config = dict(
    n_layer=14,
    d_model=192,
    n_head=6,
    n_kv_head=1,
    head_dim=32,
    d_mlp=768,
    vocab_size=2048,
    activation='gelu',
    norm='layernorm',
    norm_place='pre',
    norm_eps=1e-06,
    positions='learned',
    qk_norm=False,
    attn_scale=0.177,
    bias='all',
    tie_embeddings=True,
    parallel_block=False,
    init='normal',
    init_std_qkv=0.0239,
    init_std_o=0.00451,
    init_std_up=0.0239,
    init_std_down=0.00451,
    optimizer='muon_variant',
    lr=0.00192,
    lr_mult_o=1.5,
    lr_mult_down=3.0,
    lr_head=0.00508,
    grad_clip=0.5,
    warmup_steps=200,
    schedule='wsd',
    decay_fraction=0.666,
    decay_shape='linear',
    final_lr_fraction=0.05,
    batch_tokens=16384,
    seq_len=256,
    doc_mask=True,
    train_tokens=126500000,
    steps=7721,
    dataset='wikipedia_en',
)
Each number is 200 + 20 x the weight over its row's rms, rounded and kept within 0 to 999. Layers, rows and columns count from 0. The size before them is the row's rms in percent of the matrix's.

# down: layer 8 MLP down (transposed), 768x192, rms 0.167, rows 87-104, columns 0-191
# up: layer 8 MLP up, 768x192, rms 0.059, rows 88-105, columns 0-191
down87,101,206,161,181,209,182,218,191,179,204,181,223,148,202,221,193,185,215,173,215,170,208,215,205,205,195,181,193,184,200,208,182,183,182,163,197,157,221,195,239,184,202,202,212,168,177,209,171,206,178,211,210,204,228,221,187,189,208,224,157,229,209,206,219,153,200,204,207,203,182,212,202,195,200,193,197,152,210,232,215,207,203,202,186,194,231,212,209,217,203,211,223,183,151,230,248,235,231,208,190,224,201,166,212,183,215,185,240,204,180,239,196,197,189,169,210,190,223,209,214,196,216,218,208,174,187,205,190,218,217,230,195,192,190,190,215,228,209,216,197,219,185,187,183,196,203,230,213,213,187,185,205,177,208,227,208,189,214,191,176,189,200,153,167,203,194,234,224,189,210,196,239,204,197,210,183,176,192,198,201,189,192,193,153,187,216,246,225,181,219,213,169,219
up88,096,199,225,185,218,177,177,202,173,212,181,206,194,192,172,176,230,149,239,212,183,198,191,220,207,212,176,199,217,215,156,205,185,187,196,177,220,245,182,202,218,200,208,205,201,196,182,192,211,225,171,202,218,181,218,214,205,189,222,191,177,183,250,209,199,187,182,216,155,205,207,181,188,230,208,202,211,208,205,181,180,183,192,198,186,202,219,233,208,195,180,187,196,195,214,188,215,239,224,208,222,207,198,189,204,222,172,185,183,207,206,230,247,199,234,245,215,219,194,200,172,231,212,224,177,205,172,210,205,238,196,181,175,181,209,214,210,180,245,164,219,223,198,216,199,214,221,194,193,169,202,200,199,179,199,194,203,182,207,192,237,206,167,183,200,171,200,182,217,217,175,174,200,183,188,224,160,213,200,198,199,206,167,185,212,187,218,208,198,171,246,150,216
down88,094,191,186,236,219,202,210,151,213,221,190,226,187,209,173,201,195,195,188,227,242,209,184,167,214,216,222,214,214,167,167,187,169,203,240,192,170,196,182,203,193,202,212,212,216,210,216,201,198,197,193,217,205,204,195,227,223,182,204,152,204,200,201,196,210,229,207,186,229,246,219,187,197,214,174,197,227,200,230,247,214,206,175,205,223,168,203,176,189,166,168,173,192,191,191,198,209,173,194,197,193,172,203,216,182,189,209,177,175,209,192,169,236,194,216,215,209,183,216,233,220,204,231,196,185,181,205,212,191,248,227,174,184,211,193,226,212,188,195,215,190,181,189,169,187,231,181,176,206,165,194,174,202,214,176,184,200,206,200,217,215,202,194,223,181,174,189,212,208,211,223,208,215,231,208,171,200,185,222,178,222,214,240,239,200,167,202,175,177,213,230,167,182
up89,100,179,177,208,216,200,192,189,170,184,178,222,208,165,202,217,165,190,197,201,235,197,222,176,194,170,197,205,198,187,234,205,217,206,212,197,169,228,213,194,208,192,216,218,166,198,218,211,206,200,218,192,189,202,205,176,231,198,206,213,186,180,213,200,188,197,200,225,198,173,221,225,243,213,178,231,192,212,210,177,206,188,189,231,233,204,234,206,172,161,192,197,182,228,204,174,204,153,172,191,228,189,189,205,227,187,206,170,191,165,195,210,196,231,224,183,190,198,191,187,192,239,190,216,217,196,189,282,204,211,213,186,219,227,204,225,168,170,196,215,186,183,197,178,210,163,209,213,207,230,211,208,180,160,202,183,169,227,189,209,238,227,203,223,190,230,179,179,190,173,216,203,206,207,192,206,212,185,196,169,216,198,174,207,211,209,225,207,162,187,177,180,222
down89,100,178,207,177,218,196,207,166,175,175,213,190,186,179,207,173,226,209,191,200,194,170,190,188,198,191,229,221,175,219,213,191,170,227,196,203,204,176,226,249,252,215,190,208,220,207,210,234,213,170,188,216,225,198,201,231,206,189,237,196,221,232,202,195,208,210,157,178,188,190,209,200,226,178,203,201,194,179,205,203,212,196,206,201,190,208,207,177,194,214,197,211,201,214,184,213,207,183,208,221,225,187,187,198,240,220,183,195,177,211,202,161,201,212,221,199,192,227,210,187,218,183,215,177,180,187,190,189,220,182,201,175,188,224,249,158,233,211,183,173,220,193,199,209,191,185,218,192,191,208,187,200,175,193,156,215,147,173,199,226,203,204,189,181,199,144,169,185,203,246,203,208,225,199,220,209,179,230,176,210,231,175,231,193,197,222,209,162,231,231,211,202,195
up90,104,208,210,182,249,183,196,215,193,171,219,205,164,216,184,213,202,203,186,191,237,217,212,220,189,224,230,166,205,200,219,200,184,187,208,204,154,220,250,193,189,205,208,186,162,211,180,225,229,201,211,259,203,211,194,209,178,215,206,249,196,230,198,210,193,192,196,206,227,180,224,222,202,191,212,194,225,184,167,209,164,200,194,207,210,173,193,171,212,221,187,183,206,210,182,203,168,187,238,223,193,201,236,204,203,193,217,187,226,215,199,216,207,188,229,182,192,152,171,213,194,196,191,158,185,195,174,238,172,179,205,207,192,186,180,209,225,183,207,203,195,187,188,215,230,192,171,147,184,185,218,192,186,182,201,185,205,191,186,212,204,191,198,178,204,192,211,178,182,203,198,221,223,214,203,193,181,210,236,184,197,231,200,195,176,194,198,210,183,190,261,162,186
down90,103,195,191,194,204,189,227,207,197,206,195,183,184,222,175,225,215,209,159,178,195,212,213,184,194,219,220,172,207,174,188,206,184,163,204,206,183,178,225,208,192,227,216,211,214,171,203,200,216,186,212,163,191,184,199,222,202,212,172,194,169,217,214,213,245,172,213,183,184,204,202,201,227,220,245,215,214,206,205,189,209,222,197,199,165,186,210,253,183,189,200,146,187,179,191,222,158,211,204,197,241,205,187,207,222,188,232,208,229,180,194,226,142,213,165,198,196,226,183,182,171,181,200,197,222,166,188,198,171,230,207,219,205,196,175,204,185,200,200,178,217,191,196,198,209,174,199,210,216,203,201,206,169,189,221,209,204,231,207,210,190,240,189,223,180,209,188,235,188,201,180,200,224,209,221,198,235,199,175,205,215,186,233,209,219,199,145,213,207,198,248,171,201
up91,100,239,159,176,199,192,167,208,160,197,254,178,166,225,221,203,230,220,229,233,212,190,172,181,181,190,209,181,188,179,196,206,197,230,174,188,203,212,197,202,207,179,166,179,172,176,207,203,203,208,202,224,178,191,206,225,178,203,186,198,228,199,221,185,190,199,206,208,204,193,182,181,187,192,214,204,231,231,201,185,188,187,200,214,178,240,215,188,224,207,181,159,196,231,186,224,177,189,217,219,172,194,217,192,191,163,191,200,198,214,229,201,207,218,171,199,207,180,195,203,229,177,213,189,213,233,225,218,201,191,221,204,229,194,206,202,172,176,225,210,158,232,220,216,211,198,206,195,260,195,197,178,171,167,244,193,243,220,176,213,204,179,185,185,216,184,198,195,218,202,194,187,215,217,179,222,219,204,192,204,198,221,187,188,173,175,212,246,175,186,210,183,195
down91,100,170,214,198,230,201,203,198,212,197,166,215,209,217,188,221,203,191,196,227,186,209,183,190,199,214,212,218,205,216,228,204,243,195,184,206,196,228,212,207,185,179,197,186,195,191,210,219,187,184,178,185,181,199,195,196,177,198,202,238,228,194,213,211,191,199,238,169,194,200,181,195,203,170,207,196,215,231,179,155,185,184,221,152,184,212,213,146,178,156,205,181,227,194,141,210,223,196,216,192,236,203,170,216,219,207,193,169,225,196,208,172,211,195,231,196,204,200,172,166,205,225,188,216,181,215,235,173,214,212,153,208,179,208,227,199,193,201,217,213,208,196,192,223,196,213,211,184,180,186,202,209,232,170,207,222,173,222,206,209,204,179,177,142,220,202,224,198,241,228,197,198,175,242,203,210,203,219,193,248,198,174,209,184,176,196,188,206,215,192,206,187,201
up92,119,206,151,234,206,189,191,202,213,199,182,184,210,211,184,193,238,222,201,210,188,189,227,172,185,177,244,191,200,204,205,175,166,167,219,196,229,208,213,228,195,169,175,239,224,168,187,185,218,192,196,211,201,194,179,208,224,216,209,218,190,177,197,186,202,170,218,196,206,177,156,211,218,220,194,212,205,191,187,193,200,203,208,209,193,177,185,181,203,194,190,192,205,208,181,229,235,197,201,191,218,212,164,188,169,211,212,193,186,204,207,193,201,201,186,186,182,204,202,197,207,226,171,234,205,215,207,179,139,185,244,186,211,211,195,199,246,236,250,218,230,187,212,204,171,221,228,194,213,224,154,177,194,194,216,195,231,218,197,189,239,208,165,214,184,201,198,186,243,186,212,177,200,217,230,211,175,216,189,171,212,189,193,199,191,198,161,211,186,182,197,174,230
down92,114,209,210,207,203,212,209,195,217,203,153,188,218,205,158,193,216,185,202,196,209,188,217,180,226,224,192,199,207,240,208,188,159,193,154,232,202,228,208,227,198,199,208,203,202,179,229,188,214,183,215,196,200,191,164,235,233,212,201,206,198,157,217,199,199,165,236,192,173,152,175,217,193,237,190,225,204,181,233,206,192,206,208,196,161,240,190,182,222,233,224,162,197,188,206,214,231,215,216,189,190,190,218,181,194,197,182,186,148,173,199,187,188,214,214,198,197,203,186,174,205,191,211,217,202,196,249,192,163,229,220,189,218,216,208,201,188,198,194,199,199,200,186,209,208,201,187,209,203,186,151,196,210,198,238,181,219,226,190,162,202,171,207,224,177,224,201,168,208,196,237,201,209,211,206,238,203,194,218,162,190,209,176,172,207,211,185,204,187,223,195,175,215
up93,091,169,231,211,221,208,211,213,226,179,180,164,206,208,194,218,168,217,226,220,232,206,207,170,177,220,208,222,197,225,167,214,219,173,197,213,181,185,173,216,178,188,197,198,209,241,182,192,173,220,209,212,184,179,204,194,187,214,194,218,232,210,196,183,207,171,213,205,194,207,234,228,149,200,226,210,169,191,220,187,226,177,199,196,222,189,194,218,217,202,206,196,191,197,212,199,215,249,181,213,210,172,196,236,189,234,192,211,184,177,186,182,197,226,161,205,163,183,209,180,200,196,211,211,199,199,226,172,195,174,193,194,169,206,201,205,194,207,167,213,224,205,185,214,172,199,236,191,201,203,160,221,194,205,180,205,236,204,168,217,206,221,200,170,216,183,165,208,181,225,212,239,186,212,223,166,205,186,150,199,219,192,205,181,233,162,203,179,197,226,182,206,234
down93,091,203,180,184,206,216,213,176,200,206,208,218,191,216,227,181,236,215,216,215,172,173,177,195,219,198,216,171,181,201,215,187,178,189,222,203,198,218,219,187,206,219,223,177,170,177,233,184,200,178,195,198,198,211,233,182,211,197,217,176,188,199,212,226,187,201,170,203,196,206,186,195,229,220,218,183,221,191,208,213,198,187,259,209,219,206,207,178,198,178,196,170,228,194,215,223,199,137,216,203,165,209,221,218,209,200,232,216,194,228,201,213,220,173,269,189,191,196,157,201,224,203,212,219,195,211,155,214,210,196,218,217,223,219,196,164,198,200,243,177,201,180,219,213,213,216,160,196,200,198,215,196,194,174,213,185,210,163,204,199,166,177,175,212,195,195,220,167,212,186,204,204,211,163,195,216,205,226,230,198,164,151,170,216,181,197,197,196,199,196,175,183,190
up94,110,205,221,197,214,205,180,225,213,195,162,191,205,199,227,200,187,209,234,152,219,241,188,168,213,166,195,176,206,201,176,224,215,218,167,216,192,184,197,218,176,217,230,213,197,171,209,240,199,198,171,192,203,210,178,241,200,175,185,225,201,193,188,220,249,196,168,223,224,180,207,180,183,165,217,156,192,210,177,201,228,183,233,193,175,209,233,215,179,192,192,208,192,191,199,184,185,205,213,224,155,220,185,197,180,215,199,185,233,218,221,174,213,185,207,202,223,205,197,210,200,212,176,200,205,200,207,186,233,202,213,196,216,160,217,210,203,225,223,175,216,192,216,195,188,186,197,191,219,162,160,234,216,187,179,225,199,217,216,190,215,187,209,207,162,212,212,182,205,199,194,208,204,224,177,179,179,193,239,172,210,233,219,199,159,211,216,203,162,186,207,224,215
down94,112,212,177,225,229,171,216,216,178,201,210,196,182,203,205,209,227,197,193,205,193,210,178,164,207,193,192,214,195,203,196,214,207,187,218,218,178,195,234,200,229,162,212,176,201,205,180,205,211,209,199,199,192,166,229,206,194,222,201,201,225,199,228,191,227,190,203,188,191,187,129,197,221,229,241,225,201,203,198,202,206,183,172,197,199,185,212,174,205,205,199,225,170,217,226,151,200,225,188,210,218,204,211,219,227,219,220,208,164,219,195,167,217,181,205,167,217,211,209,220,197,198,231,162,226,217,181,212,221,176,198,173,215,214,203,199,201,194,171,195,196,172,179,183,179,165,192,187,194,191,194,171,197,258,207,201,223,171,170,208,221,215,225,221,180,174,199,237,216,157,202,205,200,195,157,196,209,215,187,206,180,174,234,206,175,191,168,176,206,218,175,227,230
up95,091,218,196,176,237,223,183,175,209,177,215,211,215,195,197,167,208,203,196,186,199,189,182,188,239,194,210,183,185,192,184,212,219,177,213,211,204,186,200,192,190,218,210,218,187,201,213,239,220,223,221,186,211,217,180,207,168,205,186,256,232,198,209,217,188,187,212,215,230,210,209,217,176,217,209,216,252,188,158,198,170,164,229,228,197,201,196,180,169,192,198,189,195,189,222,215,178,163,178,200,209,207,225,234,195,178,226,198,227,203,226,203,186,223,212,217,180,191,196,220,225,185,193,231,221,161,215,206,185,215,211,197,208,171,213,199,169,191,189,187,205,149,172,181,181,196,215,195,211,178,192,164,234,214,214,169,197,204,213,179,198,165,158,159,204,205,195,184,187,223,184,168,177,173,231,228,211,207,154,211,171,198,221,187,184,198,222,194,212,214,210,194,191
down95,089,215,198,216,234,170,173,201,192,200,210,199,197,195,219,190,197,243,198,239,182,183,195,208,239,191,196,231,199,185,237,205,164,257,183,191,186,237,217,194,244,197,204,197,194,210,211,195,182,180,190,228,206,198,186,200,186,181,180,175,225,208,223,192,211,174,242,189,211,211,202,175,191,179,172,189,190,186,208,150,218,179,181,238,180,224,216,220,192,209,179,196,158,208,172,185,220,183,212,208,180,181,168,192,189,198,200,219,194,176,207,159,208,178,195,214,226,175,216,192,200,218,192,221,204,220,217,193,212,188,182,183,157,237,219,180,191,222,210,214,208,203,189,192,182,221,177,182,187,237,171,226,173,207,198,231,200,203,208,247,202,211,208,219,190,178,200,202,208,185,223,211,218,181,160,214,208,197,176,169,184,192,207,205,166,192,233,217,239,194,202,197,183
up96,099,234,201,214,210,203,212,178,209,165,215,197,223,178,193,184,190,188,159,208,187,241,214,217,191,183,203,177,192,177,227,217,211,231,188,182,214,211,191,181,160,205,198,192,224,204,224,202,219,190,240,193,196,206,209,209,214,238,207,160,221,209,228,173,207,192,215,206,222,187,168,175,212,197,208,200,181,164,176,204,228,172,188,185,195,212,211,186,192,180,187,194,210,181,212,197,231,176,184,217,193,221,192,205,164,188,178,229,197,220,203,219,193,236,217,216,178,186,213,195,241,174,214,197,213,193,233,192,189,172,186,198,217,235,206,179,190,237,219,186,222,158,169,200,199,209,215,221,202,179,217,190,190,187,215,177,174,167,220,216,195,202,181,255,196,179,193,197,240,218,203,168,223,192,185,197,203,145,226,186,198,193,205,193,239,224,181,230,168,186,213,175,203
down96,096,201,206,208,217,202,199,201,222,185,220,187,194,211,171,234,196,212,234,180,215,203,244,211,194,194,210,205,214,198,220,193,185,181,204,157,178,191,157,206,228,179,157,229,195,186,196,253,196,195,202,226,163,230,182,191,180,215,219,188,199,216,194,193,200,192,253,162,220,216,226,177,222,206,175,201,184,208,174,200,171,191,206,205,190,189,202,191,145,192,208,222,187,224,178,181,205,183,201,212,190,173,183,194,222,229,195,183,226,178,215,217,194,203,201,149,229,193,182,209,196,215,243,166,212,188,176,202,188,194,224,172,198,194,189,239,216,223,186,183,199,229,227,171,202,196,184,197,176,161,214,204,218,208,167,176,193,195,194,200,192,211,202,176,213,226,198,222,183,150,195,202,256,205,215,212,225,221,178,200,205,215,206,213,194,208,181,189,218,195,204,215,219
up97,107,220,176,226,189,211,224,212,189,187,226,216,217,188,174,226,219,197,182,200,198,239,218,222,215,182,195,198,223,195,232,192,212,185,200,206,200,207,204,193,184,191,227,202,205,198,234,182,208,152,178,220,181,215,231,192,199,146,156,171,191,215,222,187,236,222,200,214,194,223,184,182,205,196,189,185,234,202,201,197,214,200,203,228,188,226,203,218,218,211,214,186,190,191,174,230,234,185,186,198,224,196,183,274,213,205,205,183,209,221,192,174,189,221,200,169,202,197,206,166,198,207,200,202,189,185,207,193,212,202,190,211,172,220,189,190,188,223,229,227,198,197,189,188,202,209,194,200,219,155,153,217,195,215,200,174,179,190,170,171,211,185,189,188,216,217,213,177,241,211,163,225,178,225,183,211,207,207,157,207,153,205,193,177,216,185,185,164,199,202,163,174,213
down97,106,197,232,193,186,242,194,212,235,221,224,209,248,200,189,207,217,185,192,218,169,218,186,198,159,206,220,197,188,159,201,166,226,175,191,203,220,219,189,190,179,210,212,182,196,193,198,211,187,156,167,215,208,207,190,188,209,221,173,202,163,178,158,190,206,205,220,212,177,210,236,225,208,183,181,180,207,156,197,190,196,204,201,173,154,218,205,227,203,204,196,202,165,204,220,203,200,223,226,209,231,198,184,228,166,200,214,201,200,213,199,185,209,194,198,156,180,210,206,207,192,161,162,212,235,191,241,205,214,210,184,233,187,209,186,224,215,222,207,181,197,209,154,201,211,194,212,223,188,234,196,202,202,195,210,197,203,198,212,239,191,210,176,193,177,188,215,212,201,181,209,214,215,186,236,173,170,196,214,202,236,217,226,190,198,222,175,232,171,175,171,212,185
up98,100,185,203,263,160,164,206,170,208,190,223,220,218,184,185,209,218,192,223,204,216,195,204,209,196,201,178,173,174,172,195,218,206,209,209,208,187,195,225,220,197,222,188,216,205,179,203,202,191,187,201,214,194,178,234,183,204,168,266,207,212,222,210,209,207,215,206,193,217,175,171,192,166,151,195,214,210,180,214,205,206,188,184,184,205,173,208,194,190,254,177,203,200,202,213,173,244,202,192,250,178,193,202,219,236,201,228,203,227,193,190,202,195,219,247,193,226,217,181,203,192,214,232,185,184,186,188,187,171,205,223,180,227,217,204,230,200,201,170,201,191,189,182,206,202,212,197,218,212,196,216,211,226,197,170,219,211,181,178,187,196,197,189,197,189,191,232,194,169,220,198,195,191,196,182,233,180,176,183,147,197,210,189,195,166,165,185,185,245,190,184,206,182
down98,096,227,208,161,201,199,198,180,198,166,222,198,226,215,191,200,188,230,204,188,218,220,205,196,218,180,196,194,191,209,224,203,234,178,201,181,177,205,172,205,230,198,183,182,158,210,196,197,197,176,209,238,201,184,217,207,195,218,163,188,162,213,187,197,203,216,193,205,192,207,181,183,202,199,195,187,178,189,214,239,201,219,187,236,217,203,199,140,185,220,209,218,163,209,174,196,207,205,223,167,189,210,236,180,170,232,170,194,210,183,210,207,218,227,200,232,199,184,191,223,229,195,239,214,209,207,174,213,206,200,137,193,201,180,210,195,218,207,203,172,210,197,203,207,197,173,169,196,196,182,151,212,224,190,224,173,191,233,196,203,222,204,179,199,246,237,184,193,160,218,221,225,191,205,195,196,191,216,231,225,204,164,197,209,229,208,180,184,166,222,184,223,209
up99,103,171,206,191,202,202,181,191,185,199,182,192,205,174,184,216,218,178,189,218,214,203,221,201,240,197,213,183,169,228,227,224,161,177,174,216,205,230,185,190,183,199,167,176,190,199,234,204,172,202,200,191,211,203,207,214,184,178,187,181,216,216,215,185,231,207,190,178,206,224,189,221,180,211,198,250,185,179,197,230,192,223,226,230,220,208,167,228,170,194,224,162,202,215,187,172,221,162,179,184,207,164,189,188,207,204,204,190,184,223,208,195,196,225,177,222,218,208,203,179,194,220,205,201,226,207,225,213,202,190,207,204,241,169,214,185,202,243,193,206,202,194,244,214,203,202,248,159,183,191,194,216,225,198,178,207,222,172,200,194,193,178,204,218,235,172,170,187,164,187,231,200,171,175,197,215,193,221,175,219,195,232,197,204,195,212,191,182,196,175,241,157,204
down99,107,180,178,215,197,193,210,202,200,202,183,225,182,194,161,177,194,186,173,208,168,192,211,185,193,201,192,219,189,202,204,164,192,193,201,236,234,197,195,231,197,173,174,169,182,192,212,197,190,172,200,201,178,179,183,226,203,199,179,204,166,213,203,208,238,184,199,168,234,194,229,168,162,229,166,214,175,184,214,200,219,219,198,191,169,203,231,201,206,194,166,184,176,238,202,220,178,220,214,166,204,217,214,208,201,193,201,203,183,209,177,199,237,218,211,205,176,187,203,234,228,128,182,201,202,165,203,166,203,195,181,219,191,208,221,223,207,173,192,223,215,225,216,237,197,199,202,221,185,214,222,188,224,207,202,179,230,228,222,217,181,211,216,186,251,186,182,210,186,209,189,205,196,192,184,197,222,226,194,199,242,244,219,185,176,215,193,219,200,190,220,216,179
up100,101,213,193,192,211,208,196,198,185,209,182,185,201,190,202,211,190,208,214,229,221,202,203,208,193,204,198,182,152,216,209,210,232,197,184,202,170,165,208,225,196,240,183,181,224,173,187,151,189,249,222,227,218,208,149,175,174,194,189,199,165,208,224,176,221,168,199,214,212,216,175,188,181,192,182,210,185,196,227,186,232,229,205,169,211,189,175,214,193,221,201,237,204,185,190,191,189,198,163,216,228,205,167,222,203,194,203,209,209,186,150,196,223,210,206,191,230,200,205,204,221,165,189,218,202,209,203,195,200,186,215,197,194,228,177,212,177,207,208,222,228,186,163,209,188,211,178,187,180,234,216,167,190,190,163,199,198,181,226,200,183,212,193,185,170,171,212,174,210,205,214,235,221,201,221,214,231,216,165,216,183,232,237,184,210,202,221,232,197,217,181,169,233
down100,096,174,207,177,181,185,215,174,215,248,228,194,232,205,179,209,204,213,204,185,180,175,196,255,216,201,186,162,174,185,195,182,193,252,166,147,202,159,191,216,187,216,218,211,228,175,230,179,179,199,229,208,188,220,176,236,218,159,180,189,198,196,211,197,210,184,170,180,236,207,212,219,201,205,225,221,231,193,207,178,173,204,205,181,202,208,212,212,212,199,187,204,178,216,199,223,226,174,214,214,194,195,181,226,154,193,188,233,179,173,220,214,198,203,229,219,171,179,198,193,169,156,229,193,208,202,209,187,184,200,215,204,210,191,209,204,238,205,176,196,176,224,239,211,187,181,192,218,225,201,169,197,176,193,197,182,173,195,194,161,229,190,187,194,217,223,215,206,174,208,175,217,214,197,193,206,221,194,229,216,206,199,222,186,205,211,215,190,208,212,197,183,195
up101,094,222,187,158,236,212,164,205,203,206,172,190,209,188,198,203,190,179,236,201,175,203,198,177,185,217,191,224,221,207,198,180,189,222,204,185,193,216,197,234,225,150,199,195,204,160,194,166,190,183,205,227,195,202,172,198,201,184,202,193,192,195,209,202,189,171,160,235,233,209,221,194,187,213,176,188,170,245,190,225,220,203,199,198,230,188,211,173,209,224,205,220,209,199,186,223,204,206,218,204,204,174,209,208,199,190,215,220,189,194,235,212,243,179,197,233,208,172,208,202,185,213,225,180,177,182,207,202,211,194,204,192,224,190,184,172,220,191,184,167,197,206,190,188,158,216,160,171,210,211,198,177,228,196,254,238,183,183,213,171,191,160,213,195,202,183,211,202,216,192,209,192,169,226,197,202,233,226,200,196,231,198,209,193,197,216,211,210,169,262,218,203,163
down101,104,203,215,194,150,214,155,220,227,197,179,211,213,177,207,191,223,209,188,214,155,181,211,202,230,171,166,188,217,228,163,184,206,174,202,183,170,209,225,197,184,232,171,202,203,185,186,223,215,196,208,216,171,191,185,204,226,214,202,207,192,209,227,199,183,166,208,225,223,224,218,212,172,175,220,204,185,177,188,220,209,236,179,222,227,188,179,186,200,236,187,197,199,203,209,189,213,189,251,247,209,206,206,213,212,180,195,194,201,223,182,227,185,224,192,181,241,215,192,194,200,213,210,240,194,188,208,177,214,190,194,182,224,242,153,198,191,173,216,201,184,194,190,178,161,169,226,171,208,203,224,209,164,199,205,209,200,196,199,188,180,190,169,185,211,210,234,193,193,177,233,219,180,191,206,185,205,237,204,189,211,185,215,173,215,228,230,189,198,185,199,223,196
up102,098,203,183,187,179,224,203,195,203,201,186,199,177,173,230,218,185,230,171,197,188,209,200,166,185,204,168,210,209,200,204,181,219,197,209,167,182,206,182,226,171,237,220,200,199,205,204,183,152,179,210,212,205,177,194,237,182,236,194,185,168,210,245,167,204,215,208,224,196,170,206,239,179,234,197,241,197,212,207,165,177,202,206,232,193,178,172,215,190,188,180,223,180,197,178,221,213,215,203,200,198,219,210,197,180,207,155,224,183,196,213,206,180,184,216,191,194,208,211,228,166,194,178,195,182,191,228,163,220,171,182,207,235,224,167,236,180,192,222,193,194,199,187,161,210,171,189,202,187,204,197,213,198,224,222,226,235,208,208,219,196,212,247,200,166,231,198,230,225,222,185,196,191,208,192,217,204,184,181,179,170,207,211,197,163,230,213,210,200,208,189,224,209
down102,093,231,208,213,214,216,237,208,190,179,192,210,216,176,218,190,197,198,219,191,216,204,213,211,200,199,207,162,201,183,205,193,181,201,188,205,220,183,143,185,226,200,157,210,205,229,195,266,224,213,205,198,215,206,226,196,201,193,229,178,241,161,177,247,216,190,190,188,212,237,192,212,206,160,181,219,224,217,184,195,232,185,197,197,218,189,194,191,208,211,224,176,207,233,206,182,183,195,221,227,193,161,204,193,216,190,201,189,261,209,175,230,200,180,189,200,220,229,210,169,193,223,220,157,187,195,200,200,183,211,208,203,187,162,233,198,210,189,213,184,186,221,192,214,183,188,212,172,229,191,177,195,161,187,198,203,191,208,188,196,197,191,210,172,187,187,179,183,192,169,224,185,197,203,205,213,172,211,188,217,239,193,200,219,221,170,163,212,175,234,190,184,185
up103,101,217,189,207,203,188,179,174,184,201,211,217,197,168,172,214,198,171,192,199,203,205,197,224,199,168,186,202,193,173,195,207,200,192,189,161,203,203,231,200,228,148,199,203,232,217,219,223,155,239,186,189,180,181,187,216,167,172,226,217,162,196,223,177,170,188,195,220,198,201,225,184,136,212,196,235,205,218,226,195,218,180,199,228,149,183,192,194,174,175,194,244,194,210,206,194,214,206,189,190,205,191,209,201,194,205,195,175,177,205,197,205,193,201,188,212,205,207,209,212,213,238,223,201,167,227,220,237,222,219,209,218,184,197,174,182,219,218,217,206,218,181,214,196,207,169,227,192,224,234,176,219,197,201,217,180,206,164,229,201,214,187,204,181,222,223,196,195,214,217,165,166,188,215,218,222,198,176,166,219,249,189,189,210,195,226,237,186,194,204,186,202,204
down103,099,217,234,196,227,195,238,225,213,200,170,217,222,219,213,200,192,208,186,176,172,223,207,205,171,188,201,191,202,193,185,178,195,208,259,185,178,214,181,184,237,201,212,231,201,244,210,227,208,195,190,194,174,189,209,186,176,210,228,175,197,196,246,164,182,214,190,190,201,225,181,181,236,185,203,216,210,201,194,205,180,208,157,199,210,202,173,196,193,228,237,193,220,203,188,214,209,161,185,226,213,212,204,207,200,222,188,212,197,162,166,225,193,199,176,182,204,187,221,166,208,234,164,230,174,185,208,204,193,162,197,209,181,178,168,205,209,196,179,176,216,177,211,208,195,191,166,189,219,182,244,214,199,230,181,198,172,218,188,197,176,225,212,233,190,189,208,213,210,168,197,199,182,172,211,212,209,175,172,235,180,216,209,216,168,224,190,197,237,206,201,216,196
up104,107,225,231,192,193,194,191,195,219,211,186,196,195,216,181,221,192,191,222,193,204,211,227,195,181,213,216,160,244,181,214,192,220,186,202,187,215,177,185,142,209,215,193,239,143,204,184,183,191,193,217,184,211,194,195,194,183,196,158,201,206,189,203,211,167,213,239,182,189,199,197,221,213,194,215,197,224,176,207,193,213,220,183,187,197,200,173,236,207,189,192,221,192,167,187,189,185,205,179,212,237,203,245,177,208,204,245,200,182,205,212,177,236,184,209,197,204,205,193,190,225,226,211,208,210,200,237,215,227,237,208,206,206,228,197,188,184,164,196,201,187,215,189,193,190,181,232,175,207,184,207,191,162,213,230,182,187,238,166,152,194,206,225,246,209,208,215,194,195,182,219,204,211,218,207,173,226,214,237,186,204,174,167,185,179,191,217,197,151,194,205,190,185
down104,112,172,232,222,209,192,192,224,211,200,193,163,173,225,137,203,194,209,198,181,222,227,266,169,190,203,224,171,192,178,210,189,221,199,209,180,174,184,209,227,206,225,178,203,202,182,202,218,227,200,230,200,193,201,229,217,189,166,187,202,210,218,202,197,204,186,208,208,184,238,195,191,196,242,209,212,203,201,193,176,179,202,176,175,206,168,198,210,192,184,240,206,196,202,216,176,183,215,182,198,217,211,214,180,204,221,206,186,195,222,226,161,191,204,199,188,186,215,234,184,243,215,185,193,177,229,219,179,180,205,215,194,170,173,218,247,166,218,215,211,156,203,177,236,171,183,194,170,188,205,214,194,205,197,231,198,205,224,190,200,229,195,184,180,214,234,198,229,199,187,222,190,189,186,198,176,226,184,217,208,222,216,194,163,184,183,197,239,184,180,198,187,190
up105,097,238,193,203,201,176,204,157,165,187,183,203,222,182,175,214,221,205,214,208,239,198,216,214,216,213,204,194,174,195,197,216,182,189,206,203,156,223,213,207,191,196,183,190,177,218,181,182,185,164,179,205,188,206,199,196,209,169,211,216,167,216,189,191,216,206,202,193,187,215,196,186,206,236,184,199,195,188,199,204,206,212,221,216,198,160,184,176,193,182,187,218,187,197,193,207,161,193,209,210,235,190,212,220,179,228,197,220,203,225,141,211,232,191,219,205,242,215,212,192,173,167,207,206,221,237,195,200,208,225,204,208,209,204,212,210,160,192,194,192,189,190,225,238,189,190,215,151,253,213,244,169,209,150,192,204,191,208,189,240,200,211,194,184,225,202,199,221,172,219,204,204,188,213,170,195,191,235,208,173,167,205,204,230,187,189,230,161,189,210,195,191,238